{"num_key_value_heads": 1, "intermediate_size": 1216, "vocab_size": 2048, "hidden_act": "swiglu", "norm_place": "pre", "qk_norm": false, "attn_scale": 0.125, "bias": "none", "parallel_block": false, "init_std_o": 0.00284, "init_std_down": 0.00206, "beta1": 0.9, "max_seq_len": 1024, "max_steps": 8766}
Each number is 128 + 32 x the weight over its row's rms, rounded and kept within 0 to 255. Layers, rows and columns count from 0. Numbers have three digits each. The size before them is the row's rms in percent of the matrix's.

# up: layer 7 MLP up, 1216x448, rms 0.0366, rows 196-226, columns 256-319
# down: layer 7 MLP down (transposed), 1216x448, rms 0.0366, rows 196-226, columns 256-319
# gate: layer 7 MLP gate, 1216x448, rms 0.0384, rows 197-227, columns 256-319
up196 095:177092131116156149160148127094112089126108103143138064110117117152135143093118132135202123097161119094144110123115086133201128091101125083195157098139090134116145145114095147119158153130105130
down196 097:123131098073104083062157148158141161109078131057116134128151147174141115119115111130178097160141148093092109119129114101099163121185096145175197168150126057150111116061077104167135105161182100
gate197 095:133148105138138146114183097135171128105145117132093172124158120115085112139110107127088155145139130157075163114126116169137114076131124145145113137065147120144172090161140179183145135155044148
up197 096:118082126114097085126158161158139142114135074096117106124125175181131131092133128089170150116175165138122093113136159109163077129048154133168142101096109118176095090094074117044083158089055101
down197 097:156153132100129110136103108095120149186168152171130117167134150147119112055132160070167062162097053110115164117155101126167168106214153189138174076122085096080130121099100198171114222131139122
gate198 093:109135132092129061161182140125155105180127146135178154132186080090149119113121143189128100093179118106167109111139168181136101090182122072178161128117165122124113096127173143167093080102089100
up198 093:118088183124123166086159145124159129103157130110139113092105137164099090196100126133120170160094163154111161151141086122111177062105147117064157139118105087124179151129122127156146145145133110
down198 093:126142096101111148112197106132186095121216120096217149131114191140122102158099097122150147118087166166114142122143195138165121167114141157072209164132118100158149134123118152137147110057101167
gate199 098:102122151087131145128100094161181140127114119069130097144179137111207114089106180147153118129133114125146107183162172124116134127143133095135135098140198145086123113122091081120086132138119110
up199 100:113136122127134113194124128043121127134123114119103160084122101127099136106117082100102151082151137144092179144129087203157145146124148102101075140119103115152133060152087171140121134147125094
down199 102:119138170118142090078153125117134088140072122153113158117143171172147136145111144176165113186157124161113114104113181098180139125117095124091118127119118112192132126150118136097149076140138094
gate200 091:144154136129120131136043081161156105087164144119073132124202148102181161140170134117120193127052084154104189131138148155125121097130156106115175117154152090107140163093108104070175168215162169
up200 098:207205131084123138182121197139124038057121125117176134078164091100092123096125184084133178116133116146123136011097139133127176157113162117135149130095120079116109145121098142128178155128121160
down200 102:163131127113113157143128128138080093100125095165045171097116087119124190115182158120092140156138121072167165146144134077177163171174119096088051137161072135096097104118117151131133131141121103
gate201 108:110145157108138157101207119121116128122143194197107117159114097152137132135082130094148143091115140095082142162135125113133154141118145159153140180100088099115144153131127118083098174031120126
up201 106:158171120120109174091144166137096109109120131137112089142123153128137197122090116095110188133123172080104106085118153132154071058144138154139138079167161116139111140144117084158106153098144118
down201 104:092186173155141077142075147171121124177089104027128049116078177108118108091132190079115167104089111133108138144127150136105178110119101123157151097155133129126124116152098123220084147166106168
gate202 094:090092146167129135091089132120185156143135146155109112137146102161076124119097143106140224128100098144080192149158136107158125138158119146154141126096130151137127085121129187159130075097138133
up202 096:073200218124070140167121080162118059172131081112112129126132161144103171106106168090120101125085090093127142082142135175135086117111122144129126138059111110110116139136127117115114132148169134
down202 097:023145086176077073137146103137158149111137137116110119100113122184079142117054149168128113073080133095137115094182102133096105158142102067153099080111158126180137119129100140114088070165113113
gate203 108:089118081127078092153102134104134168120150143119144157144223157118103069129115170126177139128158074151185147097164131105136082156095126110141114083137062138158115208082150176140156073148151174
up203 104:152169123140145128117133140180161171095124200113157124170162133134102126113128103120130102111185129123105092096123133108102112086095117117219192091078147117101125147141094151043185116088159139
down203 103:120121156157092132080110126120159150170161077141167157114145146120124158118169110139088127082139081138100122131145086146117159115182138166171142137126067110089135131094084124120139115137111141
gate204 089:124164178130056156051130107118108094158096168121107176167145111144118102187064140110145100121196176131154065153125117101144094096107171138138202178147118131161111122064109122117098151127142100
up204 091:153116133132101160144133113112119135148134154099127129111092125080129203154149051193180167125176166116107150172140162104125133164075119121086094130154116152186084173134130126092100158147121169
down204 091:105131128068144137147148144094118174105227141111117140173107151063156126128085141092145138135151138103121128120147134114098128076154080115138120118086075140090061111089135108158131133130129138
gate205 067:116151097112042173116108103127140091120141106092201155104121109120125084018169193109089140106126164140127181157147150053147122121144113138158138172159123108122118161149172162091101114107106104
up205 079:098101106130140095135131164106155203110186190184081087100190119085130153177068110138148093163079122155134091127074105135139145087120111127194183106068103168091124116065147110159144138172153136
down205 084:182114130131104107077173166129148137125123139104151127171142092073048109112149161131149098131070108121167106096134162090088151063151074148162155137080118100152121156080087170111149096125130058
gate206 075:095134118164125083084135134128160151150115122075166177163174092139123174115071113126141121127082168089146125160107183116105188110113120091191154111112160169167087135024105147145100121160128160
up206 086:127081086156140129099094172122161129137112149055118187233100081107100207110104107109128127122142165093068100166150153094134089118098116111100156131126153140115038146120117111113134169138162168
down206 081:130051102108131106115138133134094115096240165067104146158127112134102239183129097141095082062189123190123155145161105115157092145102077105159114146127151125109080147136119139153122130142093133
gate207 104:086110107110126122087180146147082124077123111085184102078139116140109126135135132163173117116142109107066107107150139132149165132128155095142132141113163181072078091127063127105174127182100068
up207 100:139137199134079102154110081057100114177119100152144143153141109105120111152138151178136065118105078167147196059129167052072121138059144150149069052107190169052114151109158170086167142147163150
down207 101:105195149148120136130111152077081161128174191085115094098107078137106173092122125126110124091088137081154167142107087096122125105135126115127045070154081144116163141093080127130086127112146168
gate208 105:104120090121106148121110144104121137095146127079173151160109160167149124096133081108108230200136140153143109099200059136117175098151141061078086120085194166151153127092169092221130102126142063
up208 105:163126126135120112111159128175080187104161057144129150110058099121097145118099069113098123167228094108133146124100129182161132146086122107128090161162141149099121139142095132142191122172139153
down208 104:124142139154101115160141123098051189139186106089156148076119117171098002099158106085113096102133136104142091113168148139133098154098162108141102105101174135145131097140111149131113143101127113
gate209 105:091108114127168178140118131102131080126131144123156136079110180201150147113130153124141179106066168090117078140142151133116118086135068106196105182119162140101147138153165113131133096082159138
up209 106:141089138137126125131186132084087120130110078179223136115152163142132055136153156106120056080125103114087150124176152131118148120211170094163086156175149183182201132131165171162159118135138133
down209 106:137102097158168104157129086179147055138116096125135102095129123108124159120124088169127110198089108111134101170192099126145141100188133184137153124133105154114104125170118112138131162167182075
gate210 109:122126161057088120136094121090138214177188136137093164098127127127144183090068145050149091118103107126160125060073131185115155134134172109125093163125143106105112071134131112129157139098134165
up210 099:140140163125135123154081152158196131158169131128128165087120109108107112126131076048083148142098119134148176143145171132123145157104110119092120113179131149103107140125150121140090139125145107
down210 099:091142061170146144123189136145142174142117122088155139057231042140132192130168166136125173085106129143174151168121153105150144131141165108131098094097099155134137181171118106148144143134117180
gate211 090:106122154152172070104145136118115107100039137126156143131154139184113092132169109113113152108140110125160082118136176178128093074168135064143127142101138070165189089111155135121124113105094084
up211 099:109095088161124125169147148124109155084169139096163151108192183094112156100098089132067139132123095148131112144145121117152132095107071148138151130178130198152096166145165104136172108123174136
down211 069:171118127161138095138126129140123156107255107133130106116126142136119125122121126109121116138125126146146166143142144122112053130113097106131079108122092139084165140149099136131145142134112145
gate212 109:095106166122111122118072165134148147148163157180069159118135146101109150152058117136131129133140157130173180124119154116106128145117142105126142146196107147144124123051093108130140133120174117
up212 103:122112140080134113217109157135101190094152158115108121132104116115131047121179167126119102127154121110082110133170135086081161147171156162116081112151128121129095108168187054098084120153116148
down212 101:161137177049123182120097112111077124107110122097170127158165128111138102112161162162142144128221106162125088112121126123145155040169133098125142091087107106133140174133082121148135118091089110
gate213 091:129135103126102137107158144168104110145159143180060163204106125128115142126165105151073136131104136173135151156134182111111102119166111153126159180105123132137131139135108153166086080183155105
up213 098:160082121134158132112118169166159106059119093126138111152091050178094066057149189181154129166171117139179201178140154135102126107156139103129140156120071125138062134154192183102147130107137137
down213 093:136115107120137156143100088133122146169048170178154177082133180135144099115093091108141145167174128039140114165187143130143163168134127038141108108159089124178112145146113092153116103148112137
gate214 099:165124122129089125077126119101173132099145105106136147095199140121149094109102134118149172176067130100113123088123162161162109020065149118184132128140131141184139095147181087065086123149137123
up214 092:119083196160110105129140061098081093129106091132164087151176166109063099161114204144124097113173142122098158146128116115117148152110074138144168148101098114098200127137139193194098096111123153
down214 097:083161159142138091148084090122048123148083132099122057154149119145149052186058138113107172150118105116162097178134112182206119099126131148089164150139163134193163180093073105207137156144161150
gate215 106:176172120133073141138121105143136124123114195086169106081149128129120112136165176122173151052152146133113113200112146147129090173061145094112130152096135161136128142086163107154128124132112113
up215 102:094136100125086168081124072111147082103128090162153118109100113137115108166100190198108162129141153100117133132129125097106069148101128155157155104154106144135141146098144132128116099105114090
down215 101:148152131098095091124134135122085196170065115117092123125140123126147155101071180096152035139122145163107119117141154176113099120192159138217112099106153130190154115177174126196124133160195148
gate216 094:154120129129115112150055132088126157094143154127102134119166200113168078154095160123143181194142146136137157108186148130090109094146094121113149111134107105188154122122079075158128128111202129
up216 097:124067150111109113127089082104159101143142121116120109167163124094136103121138198162193166146087119148159092063079117119116177146138150057094127080111159139139110113108136079130115235112145211
down216 094:138154156128122106082136126071092124185099136199166119106152108111219168123125100118159124107147130094112075135174194111127171105127133127174220156125138139152152123111110105108154088125189119
gate217 093:115129111138092124147199098110171133120092167156175123114094175141068064126122108161097139131121079097092122182145185158144111169082157221110120146130100125152130124103093140083121137154062102
up217 100:145169146089125163100115103137137080156105171136103159240170110159149156129121172127167135186092183139109119144142196138107150120084146174091110111121140052119167075060138077116099153113118114
down217 084:154114073100122143133145116111097123100001124142125109171146137134133121103125184154128145149112142159169097158139126133087102125133121125125091123124115120166149125111137217148130163094117147
gate218 116:100137166140135166170161138151146095114175137089157137123180119181103121112058124074120121176092101129161138121157161151144105091172123097136122080144182135145091148101127130136103137166163156
up218 107:084113070089117112176117128117168180093128120138074059132111132114127153173108117133127136173139211131141206098085119066119139140145159148106113142108142107109117119148099096174082128129169084
down218 106:114115138071134093136127079104125169170094126143034128110112141105205137110112140082112136112078107077117164137191105116115129102154118088128142165135083114123167158153176181182108129097158132
gate219 103:085076152069131068142091174063170082138124167109133160120112114130092082155157172167135148203163126100100159072172094187136155186091146130081125156171111125156107186119079115148133087093096134
up219 104:107129081149125149126100153164120158098142130122150095150094163134119042146143120176171152198091111136121197154142148097135133146135110196131158083129124125139141148144160129123119111143152156
down219 101:190076163155214130117111126141145165125205095145165102090109188110103083142089119153053100132065128110144114177137154142134132119118111062166096127182121160092108128135136108158129192129141157
gate220 111:091124098062145164089125094107178105173132101102176126137111146110159085157096137199148175101121123127169154053108126129122103124099157087092136161082110124086146179134157165165139117166085104
up220 103:134144069122120140135130131159113169119108133112163157163085131118147116107132084152099137121090142175162130128144156100145134138132086151200160102118115118179122159112129079055095141142104118
down220 101:137108097148145124133116182168093169138166112100069197072110147142174127151137084139133104120185162135128136154127073189163118134131177136102099117080146166110139129120179036090085141174097128
gate221 081:146053101138106093161134122057136133090151165099179120080143135151126109141139146096147144101100124121090123084181092128108143149143132062139167121151126134145152146147102172174181125184142190
up221 097:075132122146076100121092109144076129117134169131150116163140098120090127160105105087111119162133136164089170119167076098130104148147175142099159139156118145134138132158128165151215218199124160
down221 094:126139122145136105207121110165049058179055141142120090152151104136139130104072184131101140109108105099116106122112135102112130119161135137108122140209073164167102128124101151137150180156207108
gate222 105:122126155151106119129169132111140149126179153113117139141121106109158104131064157130129147182141121119144126115168128109146109138105079127105068164137108148155156123133191115134131095153155127
up222 104:109115163124119108125107126164173096124117134103155100094165128137126101149154150165087101170153077138105090143099136197142101158169161162105112148099150101090097133108084155137091161144113098
down222 103:158149124121143103129113136145197118150119116118173084099102150000085117146051080101090156156100157095110143125109155084089134118136120073088141163122072144126133153118120136136127122106151164
gate223 105:091117138115076170156135105144121081097142150172093160106098177145097117144169143185133171151085157103153132098112172177034130080134202112100122125169114116159171164137136060154121093127110135
up223 104:178169149153143126160096124192161179166135158085121119112188202098096129142129127113127130068114130169141137160181137108128133109131108092159143150139155146168124110123117090127158142176125152
down223 106:117153131189068106177095090154105137193181127088202137163147124119172145114192151139145140088120132120117115093112096157196171101171192165158082157181190143100096079171148063116124107157147082
gate224 103:071113118094128110052137115143115119143167159086166128052130124132098116117117120186139110085122087109150135189107149155162131114123162131133039138129123114129139142127152138133120120146140119
up224 102:104217115127119146161124169099155195151135170132132211145088126165058112174151099128057126160095101166137134133101107068075119149165104109133144150125155082113079167121139212118138144092104106
down224 104:143152081144160087162137155124073166095086183138138136133154073094124128136115130106128111097114157147122113115119156121143128138199152195076122123132083121140077179103136139124149114090131127
gate225 093:103110092125085193143100127092126107150145139068191199109185157100114133046164139145108139150141150178145138069165109194164087058113151121129108083092214129104063069148200149098107126158109134
up225 100:155123113146076139104106137135096136168120061159161143159075114099092170059121121161110153088121149108132058149139107089111065058219142123102102118160133136117074092170171177052105179119129160
down225 099:165153084189123143148138165139119157141021176103118155144111166103094152135145110112105118151082149197159149142130139099024112134184124107203134112101067133164155132107071208162122135112122095
gate226 108:125124128109152204150153118151091055135146116169067093111193117129084154109062167130060137100189090171121136095126113156092112104147157136149240140107211118130100113171102106118164102143195144
up226 104:183094179102139137188140170122144129104135102145108125090149148111118102147158114117089140160144167192110106142140074109123118140103088148139086135132142085093137137086104079111135100121134055
down226 102:155131167118123164111124130147123105114041119186077150206092117142104142081159176043207129097102068095109151097161137098131113149126157171121110107134133166130093151136107118132161139117179109
gate227 110:046156117122123175154164162125186087127153146067180121082157068149155111077118125134136161158111185140104121116130153158105138065117193111169135079123103136129119115167090133159138132121114066